From a checkpoint of a small transformer trained on Wikipedia: RMSNorm after each block, 12168 steps.
Each number is 200 + 30 x the weight over its row's rms, rounded and kept within 0 to 999. Layers, rows and columns count from 0. The size before them is the row's rms in percent of the matrix's.

# layer 9 MLP down (transposed), 1024x512, rms 0.0792, rows 225-241, columns 192-255
106,183,186,184,186,135,170,188,166,230,248,174,195,169,192,193,217,232,205,207,220,202,242,225,218,265,182,232,235,190,248,178,175,219,178,149,201,163,196,139,200,191,180,213,235,196,207,177,259,214,139,164,203,204,142,190,187,192,197,188,189,127,226,206,180
095,188,203,208,198,203,143,224,253,230,193,228,214,192,223,200,202,244,211,238,208,178,184,194,183,217,184,227,225,215,239,185,151,244,141,244,171,221,214,200,222,263,178,193,192,201,186,175,238,170,222,198,169,202,210,269,205,166,185,167,203,212,206,207,226
093,190,189,232,201,217,246,200,205,195,212,185,225,194,208,156,174,190,165,224,183,183,218,160,223,189,223,197,196,189,209,181,191,236,227,218,238,201,194,182,206,216,173,194,196,0,156,195,202,209,179,188,224,232,226,295,198,188,183,203,195,231,170,233,177
097,190,196,233,203,160,176,199,224,236,200,235,131,209,161,239,159,252,238,209,195,181,203,127,240,243,190,237,190,208,168,231,241,161,229,217,217,206,213,219,298,229,155,220,155,232,201,209,124,245,211,202,173,204,208,197,156,160,200,222,198,210,207,225,161
093,147,195,217,202,221,199,215,200,232,203,149,126,215,175,183,187,141,189,166,183,219,209,198,196,220,210,167,234,252,204,182,149,221,197,186,181,226,183,268,186,177,194,222,213,75,181,208,200,213,162,138,177,166,197,163,197,208,216,265,173,145,109,153,247
101,210,169,234,187,216,224,179,201,229,197,186,270,201,145,200,221,207,222,181,213,199,219,162,218,203,223,138,246,240,199,201,245,169,226,230,137,166,194,187,212,203,167,201,197,237,181,184,209,185,206,213,214,163,220,228,207,183,200,225,243,229,182,167,202
097,173,176,212,251,200,207,206,244,243,195,215,234,189,190,197,245,203,224,166,181,201,190,197,244,169,213,196,146,224,179,196,220,199,185,179,200,180,267,180,222,175,190,220,189,139,209,138,243,268,193,259,201,170,201,219,197,227,187,172,238,127,210,240,199
095,187,199,152,232,214,195,190,239,229,192,217,167,169,167,229,209,213,216,218,159,191,178,221,180,190,189,182,161,187,194,204,234,183,158,190,215,256,168,190,186,183,236,202,163,290,214,150,202,210,117,241,230,191,153,243,190,196,181,265,185,228,204,228,158
098,164,182,172,256,180,171,209,255,191,176,225,197,174,175,183,185,166,204,208,186,224,216,204,173,155,249,186,167,203,210,242,196,162,256,235,249,219,180,166,239,217,203,216,226,262,194,229,188,188,170,252,208,227,179,213,167,154,198,234,246,281,238,201,179
091,209,215,248,178,229,208,176,218,201,203,218,211,202,174,183,225,195,250,204,217,226,215,239,201,261,130,212,172,233,180,220,249,227,219,163,168,188,263,194,229,138,182,234,170,198,193,187,151,156,245,233,190,129,194,195,256,230,189,220,208,223,247,216,187
098,159,192,209,242,199,202,233,163,202,245,154,166,189,258,155,207,187,190,220,207,200,153,184,209,161,213,241,213,175,198,192,155,125,182,222,133,206,191,169,175,256,237,174,218,68,192,191,192,144,205,207,220,194,162,217,208,201,216,235,198,204,177,171,219
098,170,219,199,201,201,166,226,267,199,164,186,258,247,206,230,197,189,198,192,213,233,255,234,206,254,153,201,205,179,179,206,149,167,170,236,258,205,214,189,175,187,219,235,227,199,201,151,173,183,216,233,191,242,205,186,234,176,186,207,160,218,164,211,235
096,231,193,196,160,198,213,183,196,213,183,168,295,172,214,205,263,201,224,217,232,105,189,238,195,244,172,175,204,180,203,183,215,184,169,218,197,209,246,196,212,235,212,201,133,328,220,180,212,225,192,197,233,209,185,195,223,223,184,207,203,227,214,310,211
107,183,224,186,196,170,173,196,175,268,191,208,162,149,203,202,195,158,172,170,186,220,240,228,218,200,256,242,160,218,207,213,170,256,231,207,197,211,196,237,182,265,189,182,198,171,171,189,190,201,165,168,181,175,165,216,216,207,208,209,150,210,188,206,205
103,177,237,173,154,144,177,227,186,211,220,226,240,196,192,184,184,192,195,167,209,168,218,215,217,203,174,184,200,204,233,207,166,224,183,206,226,171,175,176,186,241,256,236,189,159,145,126,200,217,187,230,241,275,187,227,255,213,253,206,202,179,220,194,179
097,236,184,209,212,254,158,231,238,222,158,159,205,214,219,219,181,200,186,205,199,172,199,198,188,224,187,206,222,215,202,179,183,172,221,190,256,187,202,200,236,178,199,193,198,50,169,261,226,171,222,210,190,197,216,226,228,196,217,164,194,245,175,160,212
096,137,188,148,160,196,215,193,225,224,177,220,252,202,156,159,256,175,179,237,191,229,145,255,177,236,184,235,192,181,142,211,138,170,240,230,162,173,144,204,220,196,206,202,180,232,245,177,220,230,159,179,219,247,161,185,183,191,189,207,179,168,246,248,143
# layer 9 MLP gate, 1024x512, rms 0.0784, rows 226-242, columns 192-255
099,178,250,152,162,201,191,184,207,192,267,214,213,195,221,180,194,207,161,180,169,221,207,206,198,177,169,195,184,166,162,188,178,261,177,181,218,139,207,226,185,235,251,231,205,197,216,207,177,236,215,239,202,229,175,139,225,185,235,231,161,170,168,257,192
095,188,225,198,180,200,227,155,210,140,218,165,254,210,194,180,170,204,146,173,184,154,176,179,193,249,195,175,217,226,204,207,202,178,233,212,177,162,175,194,212,204,158,156,244,194,192,205,202,242,156,226,153,195,226,213,188,242,188,147,237,201,241,199,151
101,232,217,224,200,223,181,193,155,159,189,206,195,172,227,195,139,182,173,201,175,219,251,176,184,153,175,192,197,220,198,190,179,223,130,207,230,174,225,199,157,216,220,212,283,215,230,178,243,207,197,173,179,240,185,196,238,216,234,179,200,249,233,154,234
093,175,217,240,195,202,167,220,215,176,194,187,170,146,224,213,201,236,211,267,166,208,225,221,240,162,207,183,194,185,162,160,202,237,186,215,166,176,220,172,212,238,219,216,177,219,207,176,179,187,153,156,208,153,209,185,206,222,200,253,239,186,194,198,192
104,235,165,217,182,188,199,186,204,184,197,194,140,168,179,211,178,229,203,260,185,196,194,197,218,192,188,220,210,206,158,213,249,217,160,203,215,213,259,205,183,180,186,184,200,221,206,143,165,168,197,221,190,177,200,225,138,223,270,205,204,252,220,200,237
100,193,270,158,205,243,242,149,215,212,234,161,248,154,169,197,170,191,209,243,196,199,175,220,181,179,216,187,245,187,159,212,187,209,193,168,179,199,202,181,201,216,138,157,240,194,203,216,162,200,197,177,228,244,191,168,234,166,186,220,194,188,239,169,233
098,178,199,195,218,227,182,180,227,221,214,252,165,205,174,190,201,233,217,169,230,268,193,204,227,152,198,211,189,224,185,209,191,213,186,203,212,217,187,248,149,207,214,193,217,222,240,147,169,210,230,216,209,168,134,215,221,155,219,138,234,196,208,206,250
100,144,203,175,214,206,201,237,186,225,244,217,218,204,228,161,183,185,133,245,194,220,163,195,200,204,175,217,249,230,202,231,211,178,202,163,214,192,165,228,209,243,203,170,173,180,234,222,237,231,209,199,175,203,129,217,175,206,186,194,234,175,211,188,187
096,221,173,211,242,183,229,164,205,164,273,188,177,209,171,235,198,150,179,235,190,158,182,234,202,177,249,197,215,202,213,174,175,154,171,211,227,176,174,201,218,256,218,205,155,168,173,178,212,175,236,193,257,222,201,192,174,208,247,244,208,190,211,200,164
100,158,216,226,230,181,218,213,203,164,204,205,196,183,228,180,219,206,217,230,221,204,180,165,214,170,236,211,179,173,173,223,181,199,245,250,179,186,173,121,179,201,184,246,199,182,178,228,226,177,212,210,272,214,206,177,247,181,224,207,153,218,211,165,170
100,210,234,255,199,176,143,212,222,144,208,192,223,140,185,259,130,215,223,213,157,194,187,202,197,170,199,242,174,147,220,138,191,183,176,118,211,221,188,185,218,184,209,230,232,143,205,199,200,257,225,185,207,196,203,224,212,215,234,207,192,186,172,216,232
098,194,245,202,217,148,175,187,263,248,266,194,253,171,233,208,215,237,140,245,191,244,186,215,265,231,213,193,187,157,213,187,207,173,195,194,193,241,154,197,140,196,188,154,163,193,233,215,227,228,195,255,233,237,157,181,174,179,274,188,210,132,234,196,226
106,183,212,168,222,139,192,203,169,218,218,148,156,211,229,200,173,125,154,194,174,236,243,204,189,196,224,228,223,249,189,158,199,231,235,187,207,244,191,197,198,230,224,167,239,164,204,220,193,168,239,133,222,181,160,248,207,217,181,228,219,147,192,233,210
103,215,210,188,167,164,250,178,179,233,194,150,233,204,195,162,204,187,180,201,186,261,169,216,180,230,244,216,154,123,173,210,250,209,193,201,212,200,188,183,219,242,161,208,194,131,198,298,197,176,194,198,219,209,184,212,211,196,243,254,237,157,197,197,216
097,231,196,198,185,158,173,197,254,248,261,215,174,214,152,231,226,213,182,239,154,176,168,190,223,214,196,188,120,218,181,213,159,150,234,201,210,197,176,220,221,240,238,240,187,213,193,239,198,208,199,184,256,218,253,217,264,224,157,168,204,213,221,188,209
098,223,189,234,191,226,213,184,202,234,206,201,170,196,218,214,193,203,171,248,188,178,200,195,198,185,219,230,168,163,207,146,203,152,219,292,185,223,204,209,215,166,196,245,213,201,245,225,171,135,198,215,208,272,174,174,158,180,191,181,237,169,169,221,207
114,215,194,184,164,268,191,204,215,225,224,181,181,147,143,232,220,171,164,217,181,266,182,214,190,210,175,185,210,195,230,177,247,183,161,181,224,188,199,244,202,216,191,228,229,173,196,227,193,174,214,180,199,186,196,213,194,195,215,213,202,155,200,168,214
# layer 9 MLP up, 1024x512, rms 0.0842, rows 226-242, columns 192-255
093,178,211,199,198,202,221,176,144,151,209,174,159,169,223,228,173,154,190,204,186,149,133,208,232,158,181,170,223,175,221,163,178,213,239,235,161,184,177,211,195,184,233,187,150,193,178,207,231,204,222,236,205,185,255,216,210,162,215,214,192,187,191,208,191
088,161,170,249,147,172,158,185,227,208,192,237,195,231,206,231,231,233,204,233,247,211,188,200,229,212,141,257,179,214,222,210,192,200,202,211,223,183,198,242,229,172,201,238,177,211,243,214,174,173,219,170,206,170,198,188,194,175,186,190,204,201,208,210,277
098,219,249,179,254,207,273,178,196,217,170,161,223,250,209,160,179,198,218,183,198,202,200,154,199,197,188,179,234,234,206,176,239,271,222,150,229,231,225,177,180,201,177,240,188,185,200,178,187,201,195,212,237,229,229,193,193,170,190,147,247,207,214,169,224
090,231,226,206,183,227,203,180,245,246,196,209,154,167,238,189,188,236,193,183,262,197,216,161,229,210,164,145,158,256,151,162,177,180,256,206,177,188,188,227,227,253,237,200,230,187,211,216,191,270,220,190,249,178,204,209,181,272,185,211,213,220,214,203,156
100,212,223,239,198,198,207,175,174,228,188,166,152,205,197,213,213,210,211,181,217,257,150,181,192,230,280,233,197,218,234,141,247,199,178,226,163,198,208,211,207,191,203,130,231,193,209,196,165,174,180,196,215,162,226,163,175,204,166,214,156,161,194,220,153
099,206,127,265,226,185,238,151,197,219,191,198,193,221,213,173,185,193,244,181,201,253,201,223,192,196,189,159,218,183,182,221,200,205,176,234,258,220,190,186,196,229,213,248,167,168,201,152,146,230,173,165,167,182,212,160,189,215,142,257,214,213,190,174,221
093,174,186,203,231,203,200,248,170,208,199,191,178,209,177,124,198,193,181,229,207,211,183,212,202,203,205,222,161,236,214,244,186,207,210,154,248,213,182,186,166,166,204,204,224,179,214,184,169,160,208,217,179,159,204,202,208,187,174,157,229,243,170,218,195
097,176,230,154,185,211,192,170,116,185,161,190,265,211,185,160,232,245,188,163,223,239,222,177,167,219,189,153,167,218,170,185,210,199,222,177,163,250,213,209,181,192,261,168,197,223,246,142,220,212,198,206,184,239,197,220,199,194,204,144,189,156,174,176,196
098,224,183,136,237,171,218,225,191,217,221,196,192,193,201,160,167,152,232,192,179,212,206,218,208,225,183,191,258,158,183,202,196,214,171,223,191,181,183,190,206,252,208,206,181,169,220,202,240,207,172,189,232,221,183,150,203,253,184,229,179,194,208,234,149
095,184,209,232,202,175,159,222,169,201,171,171,242,199,220,238,217,184,248,203,221,142,114,175,197,211,236,214,229,181,263,163,199,243,193,212,204,186,237,229,205,162,212,177,138,232,198,165,180,195,189,163,184,194,208,187,175,242,241,159,219,229,176,266,209
099,184,192,169,166,169,172,136,138,226,215,214,175,188,248,229,200,206,233,223,135,171,174,208,230,186,169,216,176,207,189,153,182,234,171,209,143,202,235,191,176,214,216,169,193,185,184,171,187,205,165,237,173,203,220,192,203,211,201,175,149,211,133,229,136
103,206,266,227,162,175,178,226,241,216,192,174,206,203,196,184,209,238,187,235,179,185,191,256,222,217,292,201,187,177,197,183,182,161,183,191,246,221,189,210,191,214,163,177,178,246,226,217,244,198,185,240,174,227,168,205,195,212,180,162,254,212,224,176,191
106,204,196,225,138,258,216,188,254,149,210,183,185,183,150,205,216,192,237,200,167,216,216,246,209,226,245,176,173,145,225,242,150,172,198,207,185,216,259,163,163,146,194,277,181,261,211,194,225,197,199,242,165,212,214,176,169,211,237,171,226,182,218,148,204
103,181,158,220,221,212,159,209,189,137,120,176,168,177,215,194,205,202,143,182,216,190,174,212,192,163,259,252,192,212,181,201,242,195,204,197,167,180,191,246,232,197,189,216,172,148,226,205,220,249,256,198,168,149,215,179,212,232,264,242,195,190,205,241,177
097,173,235,169,192,142,224,205,203,208,193,222,219,235,195,180,241,179,209,170,154,206,197,224,196,259,197,157,179,225,210,226,219,187,221,218,186,251,190,176,189,215,187,189,177,220,178,225,139,238,212,203,187,199,191,218,143,160,154,240,194,209,156,225,228
095,206,248,253,240,183,203,232,236,246,268,241,204,195,158,197,224,184,185,194,228,174,200,188,190,235,173,216,198,191,190,185,213,179,172,188,210,155,205,199,169,217,212,198,149,233,147,245,167,176,229,245,206,172,196,183,245,189,193,170,171,201,234,200,198
116,207,253,196,205,229,189,196,156,250,240,204,184,189,232,193,207,190,173,280,189,217,237,190,170,201,174,190,212,215,199,203,189,151,150,218,191,235,173,186,242,210,194,128,235,175,221,265,212,191,172,188,189,220,187,197,195,181,239,220,195,169,226,184,151